Weights of a small GPT-style language model, trained from scratch on English Wikipedia.
Architecture: RMSNorm before each block, learned positions, no biases in attention or MLP, tied embeddings.
Each number is 128 + 24 x the weight over its row's rms, rounded and kept within 0 to 255. Layers, rows and columns count from 0. Numbers have three digits each. The size before them is the row's rms in percent of the matrix's.

# layer 6 MLP gate, 320x96, rms 0.258, rows 241-308, columns 0-95
096:156155144125133139133142136120096101158111130106158119136131126110168121160098110128135134166146138122122188185129114087151153129098129114161103126114081133137115170112100103096153145116153129094093118089113136153115095135109107118108162166148139136082097177126125140111098123131186135126
099:121106152114128141119078086150120161164102094138142091176121161131106123158113141139152174119127120113120145172105154153151117109129089133130110113099138127112107119152169165122106126156164149122163113160140118123133125140100172119137134127162102138140132132098113119078172074136126086106
102:071109110135119150139098139129156135149060170147137071164143155085113147136097139121148132102148079099106132091115138119127131095101160106138177106159120136088126136128128158125119159141123102106163119136097144156135139123152086117103114143128159159102145166117126116122122158145132125124
098:105100133134111130126137120100110178170175101085126145073124101136100114099163122164125131130106146104113120128116103129136141135111108158126134082084183106108172100099186103130117126121174130106103137149163121135114115097090124107118155151134131148118125072127107121131113128150131142122
096:114128128116066144132171155102091131136160118137165129144130127171123080133140105173159173129105140120130086125139127139100074100123127105100140131129127134161135098137162111174103131149143150164142080108137091123112119108171142134140145125152135147075126115123126153132094122144102142092
100:091146111108107101123096147072175093093139100138136170125153151139118137124098142132081085118176134113112135148148119127116167159119153058154146122152115144124138158152078147157141114132170129153110158149164158123118098131116143112143144130127130128157125114156125133115097120129103117161
103:094181149145130126143112135123120158142127130110143111110108166133152120181122113116145132149115096086129149130150137156150126143131088136080101197054116109117092163132156131117131144089119127133116121119143152157163144153159107106187133154131141129125148118115110121094118117157097144113
091:122095145130154146103105173134131108116113123110125113146136137128135169121110147109130162102138123109137172134107155131103182134156148136139124148163117139095118186104175135127092112140138125101142080165080117140173159129102126093129106155148115156118164111132142076089106146136100108156
094:126144151161112107130119154124123161148167088142169138130144121128135125149124162128156125101122116074148101160085148160122131173113074138081144115151103131116150100160101184127155147149094128098166122143140114112164124167116159127151113138130113139178116100129151128158162130137101130131
083:137092095086118141113137169112125146124127133114133135120138160084141129094116117131133125112136075147120109108118146149125141148161120131113135135140186160124117116135170115128107161146110145148168108133131144154139080156141108106076137079142089177156145118146127109118154134069122106070
091:174125109121134143151153129113115129127176108157151132124137099122107117120142165174165085153093131162170130117087125113161098112122136135123145143167135132119146103159162155112126154146145134127129065109173120124085121078120168103123106147135125134100110166099144116082123148112128140100
104:176112097117120146113137137166152133178109152083135174100150157125142125144141142127087125127112098153129129139117138138142133084074111109105104120125126110119127154156124124094105139127102174126152166166143150171112143131128120143119091113108180133119153141094172130152100159086108145154
099:122130082113147136121121168125169127157169123124110161097145101154138102105111113100136123115152108096128136107132125146109093135175168096097158126116108092151084117112155135096171191137118127121098133138165151180105147127122178137141135155109142150084102149112133129140135123149132149144
106:159125172139137110122098091110132136153093154144119110132169128161136126123169107099170163116126183169131143116094115128110131131169126114107144139127115086106127139176114163175142130152124099111115129117149131135130095129135115164126119159124093140121119133107121067147086151102128161177
099:094149129151155143136126114120109153146099142117184148156102124131097127135118129136153114121155093097113145091093099160162120100154092131057126129141096100179116132105119112139068113115123103125119112101084119136106143124133131148094121109097146123116151132160119170118149145139131071137
095:124113163130119113081135151141139121111124145114133102094144140134159176104127134110097132113101132132103116095104122098140077159137143140133110174110127138104118135095158198133172133163175125161113143098137092145112122113127170116098106170130111153138112128102109177168136105103114148129
099:100125114138117119164108134096114194119151151088162136151167118121092141110101161149122106145125132162111139202106123141112126119150126139166123139111115118139139134147120161158162136136104120110113077153147133083164155114127141166160143108124143172131134123102143147122078137136149133173
096:159132127134120154111089152112125118131125117118095122130125087154146147127139122130102099134119158109108103135116120113076169113128133153127115146115141130173064156123103120113123157090155131106146146062156146128118156172130101106075120166151114127164094157123116091107139099125131080103
108:127092125140087101095124142120125124083149116145150071108125174118112134132110124158134093129124120127115148132126114160147172113102144118098149175148087123112131085161153150119089143106113102104132107093156127102089076147116097132130139127142137133136097083174107147171139129106114103146
099:125139143118135097147121120143172118152117144135114085135117110149092150126084156136120132136151128123068100125144108129133187164142163173126150101125065080139099146138131152152107126194155104138098116105151098155132132088166110146129147129127127138161145101137122106108150140106117131134
097:143099147104118139093145097108178143116134118139138086126150132163111137109161131111088126107147137146117118135158192133143145151116107126112075130100110156152104162131188115101122144121134155118141156152125125151151146124117096164103162118133186124149151099175108147095136112104122151149
099:145112113144114118137100159106121099192141122155176107124159155135120123101128111133098100099141100156129155158093073123093120115132117156127127132119138095112122093134139113196110126163125114140131126088131160150102173147125163134118111096161162084160129130118119091133129142141152163129
097:086136106154113143156118096110174114116142125147102093126109163139107100131097134098113093109145128147150143177130095158150103133147140118154145137093118129111119109172125138134118129139145129143132142143129198179122129128096113111143157103116101119170130141060094128130093185135122131110
102:141100090147167139150079117108086117146063131095142097095162125178119092128121153125146115137122112157136161141120103110128113112085152084131128146109163123088108111158104121128161163154139099165127118113154142170130133155142120139124165107100131130123143103129125121131125151092170103130
101:161101136122106143131124105101135123066088126133146144061167140125133130091115126105144143135115143124150115097103163118143118144166138137122111175099095129126134149079154101049175156109128160102103125099136127129079126137134143135120126134136140113103121128109109143093102117128094111111
082:136146088123123116151090109078127110169128081129156151138126145133123154115155148128121157137141161170091131143118141141140159109159124121160121100070113119084106122113163118145108157113111114102130145128123100117132106177163096127163108136138144110101128121168156075085118157121088131138
103:126143084133138121137167130149111083131084136146125139169156143159134112136146135123087065120103134132109112108165139163136123111129184158124120167113116099112128137149129123114097122107152161123177111132132172114116101152144103110160143155182174134147152133097141085158140109127141130139
108:106126150167131114153156121104134174127119144150124111104105160143120119162101132129126107054165137117096107178134196110112127137109142114080127137102137145124171159151127142152138171103106134097099107124121152122134121116116127131119149131114119164105108119158153109077086114163117109125
095:102110133131112154113111133106119101137153145090125176162155099136170135103100117124128122124108156156112145168106116157148131150118135135102146164114136126131153112156117164143129105117134137198151097130132197097110172059117121093115112123075129152149132147110102127114111138128112128122
104:124101115140119158130162092078146166146113125070164099146150149123123160134142117123146126136166108130104117146126108136112127110135159137137155095061127144104094135100159147102124154095131120147116116106126138121113131137165089154121184149151121146091120086125131132110103154115166142075
100:145158075108134127140152111137149134092132177082153129142100153130108094127109126126171164118127135113116142123122089145135124131119160096108142191143128127133151135137177147081091078087131121129140111138108122145073104111142092162150088128131129168123134104121085130147135113152116125123
100:104081123134082106150123132089131123116162069155098150138133135167132120070133136133110145105147136142094117119129074106135095104149148133126149155120103114124144157131085151126144124120108131141137167080090149173108103129120118151115143098105167143178117118159128122104146134099125160147
097:125110115095119125124115103125151137153112124141091116134093090115116119171105108121131155087119118149147146112117158123095088102117110156114149117113105143118088125137164123165141121174129138135138078116152171161154094147143146108091102103097088144109154098146080123178105164131094111136
099:085150140117105157162113100107168118134109125145143096113126112178068102114142159138139156092145127131163145135108138169124118100172175080151113126145098128144113085137145115148136139137151105109137100122152140126121132111116102145160097123142152127137162152142080169139101123114154161099
096:125117139117114145149140136099116090110098105137161136172133117126147098108112089158139138145118158133135162088088110120127093107162098160104150115108078123165106123129127135095109107167136115114158161138096117121141174144093124101159079134120114128111108132138105154160131110122169063108
093:131074140058210134131153124120102143127138061151172146123086165147148164154104168118151111121100154136141126126122145187162142080125123167132113136115134106134112101148089119159105110134127145138132117139136129160159130146140139113121136132114136115130139117118151110107141123123139120129
096:092098156123128115140148163136086114101109120108178118131137152153147107099115142098147153099131105131113101081157103111161129146149078153124133181140122107150168162131179164125136163119122118143168140137177114095125129118121134162150151118121143109165142134168161111147130167139126133137
104:114062136132136107133128103095130144155132087107121115131108144100138158115065109109129098108122128129126118178131148145088143127146137123143074139157130121166145186146153169138129098103127136120148109142109157100128144136125158089092092160168129135145165120108104126118105108159087132134
106:121125168147125115107092135140173104112104115154167180122105119169167142127127105113128134091155127143124116169147154087124109146128132122127157088145088138141094121121130147119113157138141111159146151132092144108107166148157161089139143115144174119115176166113091106089146130139123169131
100:129092131121136182148136128108129121124132140138175082153137153127159110095132114086145109143154165122173113105088105162111089093124126085162109105124177143131104142145131172098101144191081128108112130121100151120107095135134119106108110107102158117123120114135121137117097144119118156114
109:107117117162127149154121102075141113161134140093106143107102112140112115119103169086136141174124099121110121158087130152138134151150109094122100124091103118141087116154127102091101154113153104186129137147163110154113100095114108118118187154102130132134165128118107111116153109159157137123
113:150119151134122185141095159136110158136103107090118082121124135150118069122150143116119135107118098117141133163140123101080134085066136120086114150088097140117112134159120124124155153113129168133152146157155126143127179141123113136127133140111158144107136076136125138116135135138101111070
105:109119144156110106163138143070143175120112135145122154123115129139112122134097056131120161114096109147157149154152106153129117174155125102150095157114121098145149118127114123166170147154132137107125090091144073155097125108129105116150124141119097136156136141159119153131135181091127141128
109:107101168178140179139141086103128107114133153113179129120139127158121131072122115142157133109096111125140126152126109130117142173138108127114090183089159110130130109142120125151147149152157142125107100103113140131089137122170107107147093140123115129110157111076109160127115074106147148143
104:130153093109067106118104121149114101080136158123152130122181172144131102098116108066163157170139120154110156134133155136115133124130136113182089133109141133104115151108146136125126151110141135116137130101159169093099157148158119131132088142155105113157127150148143095151108132142113160119
102:100134129138109132137120128106126139148132144163087102138142158116127107120122170073137085102124113145096176140137116147102154112140180120158138182131122098129153096106155117142155097115109122125102122130108102094138102155151104140120120185180114142128125144155125122081147153152149143179
099:102129128152144157142083129127141128129119112114090082147123142108161121125105118113122163155167107136104150132123089149113137111123107129150137104092155094125131158136130184116103167142128098091121084134111121124131167158083142121099162141141142157147175083132082127159101129163169141140
101:167141155129159123121149158150155120149103172164123109088103141133129146137082154102124162164134139158143123111127088121126135172139171123129147151091114111102083117132141165138112188129127117093169124140083117092139159157117161123134127140118134138163133132136115174083101135125121126099
115:139082088143112127142147154149095107152112149066150133108150090143144142123127120090144105130151118171140155138141116059113121147123118108082121135137107105143105156128116140160090144154136157142151109106118130124123156153101176126143083123131162187141121119109104148128159116118106097114
099:117112147127112159139108108142080150103127100132149121137180131163150107125104113100123120097110129093120100114166157159113091123125109169148117156135144157164125106128140118149152144144163135114077144146102135114138137118166099138194158113070161111122087137161104121137101127147109149107
096:149119140143138138163083105125159161122092140154142151124146129143101157132049171115126153112118134184133141159146115109083097183123128096138082152164127138121137117123159132099095141121137115144122109089146121121100126120135118143147104136176106142135150127166138130128158144093092138147
100:135086123114116136144115092110127177144147138141165114142149109125123153083180101105105153072144144139124132122098138082144128120128108148149143150116107099169165144124160123106177101123140116145134113154169129138105158162174087157162093152140113148162156121150135162137129131136143116146
109:111124132105139102137140092135144141141121125105117088130159103142158100098130150123107134142130149121128103150059104104093146166136131098129091103119151164087106085112162108144098148123126112160106134119138085120073106130122149116150139148102130105144102116118060098100147134122124179130
104:137128129148147116130102152088161127126149129181146140115137097092137143106108139130159133124123113120127133139135107170119127108159082086153165132043153089115108143111127123110126137149161148119128163136146144158112128158126102108103114136136081113081128068116134180108127131146125150109
096:128123174175139077113113134076142129095131150143152115127104115112110093091148118145122129124122132091145114143101086102111142148131115162154143179126124106144108169137151156127119135147113124149097080119130146135134111168150086198091161115122116143155133135124155116113125154112119162093
102:118151127111145123105124135141170151153084092111105142084150162134129121148158143072136164109091117164133114127106139140140102122076122088139149138119114118119154142151157174115177118149141124129138169159114152091133136132123078126106119137142092139109115168130152091170104105142155155124
104:143109109120122128106143146131116158122170159148161118111173170166119170077132142130162118107080161109080149113113120103092141160139130153124110114082137135144160118125164113108129104091124143145101126068105127129145169122116160171105118108120118130153121124159137115129086149125154103119
106:119077135145133125115152147140144127118153139092115112166121098110109141129081099106143168136124138111090093129160114115143106093142175111093127114117126134142113152102149140122153125093143141167060132100136126155110092175156141160129137127143162196098131160117122140115108140137165118116
104:133119107120122130115127125105116109149149169136088146097136135115076114150133109114093165102129114115118129148095112099110144199138128126168129150112109126172149126105123106135118128143113074098080107078120141144103104149192141188149125163123124103131130139118101125125098138162139125139
097:166181121108148116150136135116090074134111090105174114136142126106136126132135131098124140165095101177119125142143144142088129103151094184118111129090083099126102131121157103100179132129128152158136102128121124152113157148120128120143133115118166132147101125150078140110105132162133169127
108:175113118101089144085138117120108106100131128169138095143160133088161132100114153121138107114110168150107153178141117141130109141090139116130126126124135136113111105098141150128079102116098129102054102136160167115080109105121110139155116159119126119107152119145086136143144125132084105137
100:129143109125105114155102129152179154114103119138150111141138173134138129127127137136140094108146139114145101150182141075138140152159127154108162148138112140145102156157174122126155130104149107101117159125131137114114143141148106094129161177211132141125120156165119101157148125124112074113
103:140131099147083120094148088124151118116145120121155138139150129161164117114112104143109155164100105124141130187135123144098157096133119148090103166116120100111107143120084064139123087168125152116133129162164169150153148158095134096125111140139139126095116128133080110143143128119146099151
101:121162164144125123135114156115137091126134101106140088119116132123103109136108121138179123104100109118108131114105105147078122124144177118104098140130114130076101134083105162091151093154122156154125072118160115132132127142136111119141116111110159163139143081171135164169107134153150088135
091:140090150141098164143121147153116132142143146128141113113090171199150178129134130124162130102123148146099103128111137128116129107113126147151145116138134116131175116170127098110124104141138142109157080083104155100175126187134102108116136122151152099170118102108147073122130135131115137143
102:103110164099132095141113141171153125132095147114135142128102150105174126101098143135147159189136089127121146118118129149135130106119114156134146179125148125112116164145101133113140106100143128101110163142155165096182120177124172112135095126130149134128154152112116168140091136125111078159
095:094095154154132126083148132120114112148144138111121113157171123146131171118149088153141104130108115182134144129126148115145150127125091128110125141096092084123095114108080139134159169168149162139159128071137131115122125155142105140132106118094100111172147141166112110089168142152146121126
096:095090105120143121112110094108125117126120108115139116141117137122106131114094088141077130071083166106110113116171144179120104095116132116122098141130155146124151120144140130119166116124158166115143146124136194144128162115120105161163112127195126110152144109120120097109150116165111129145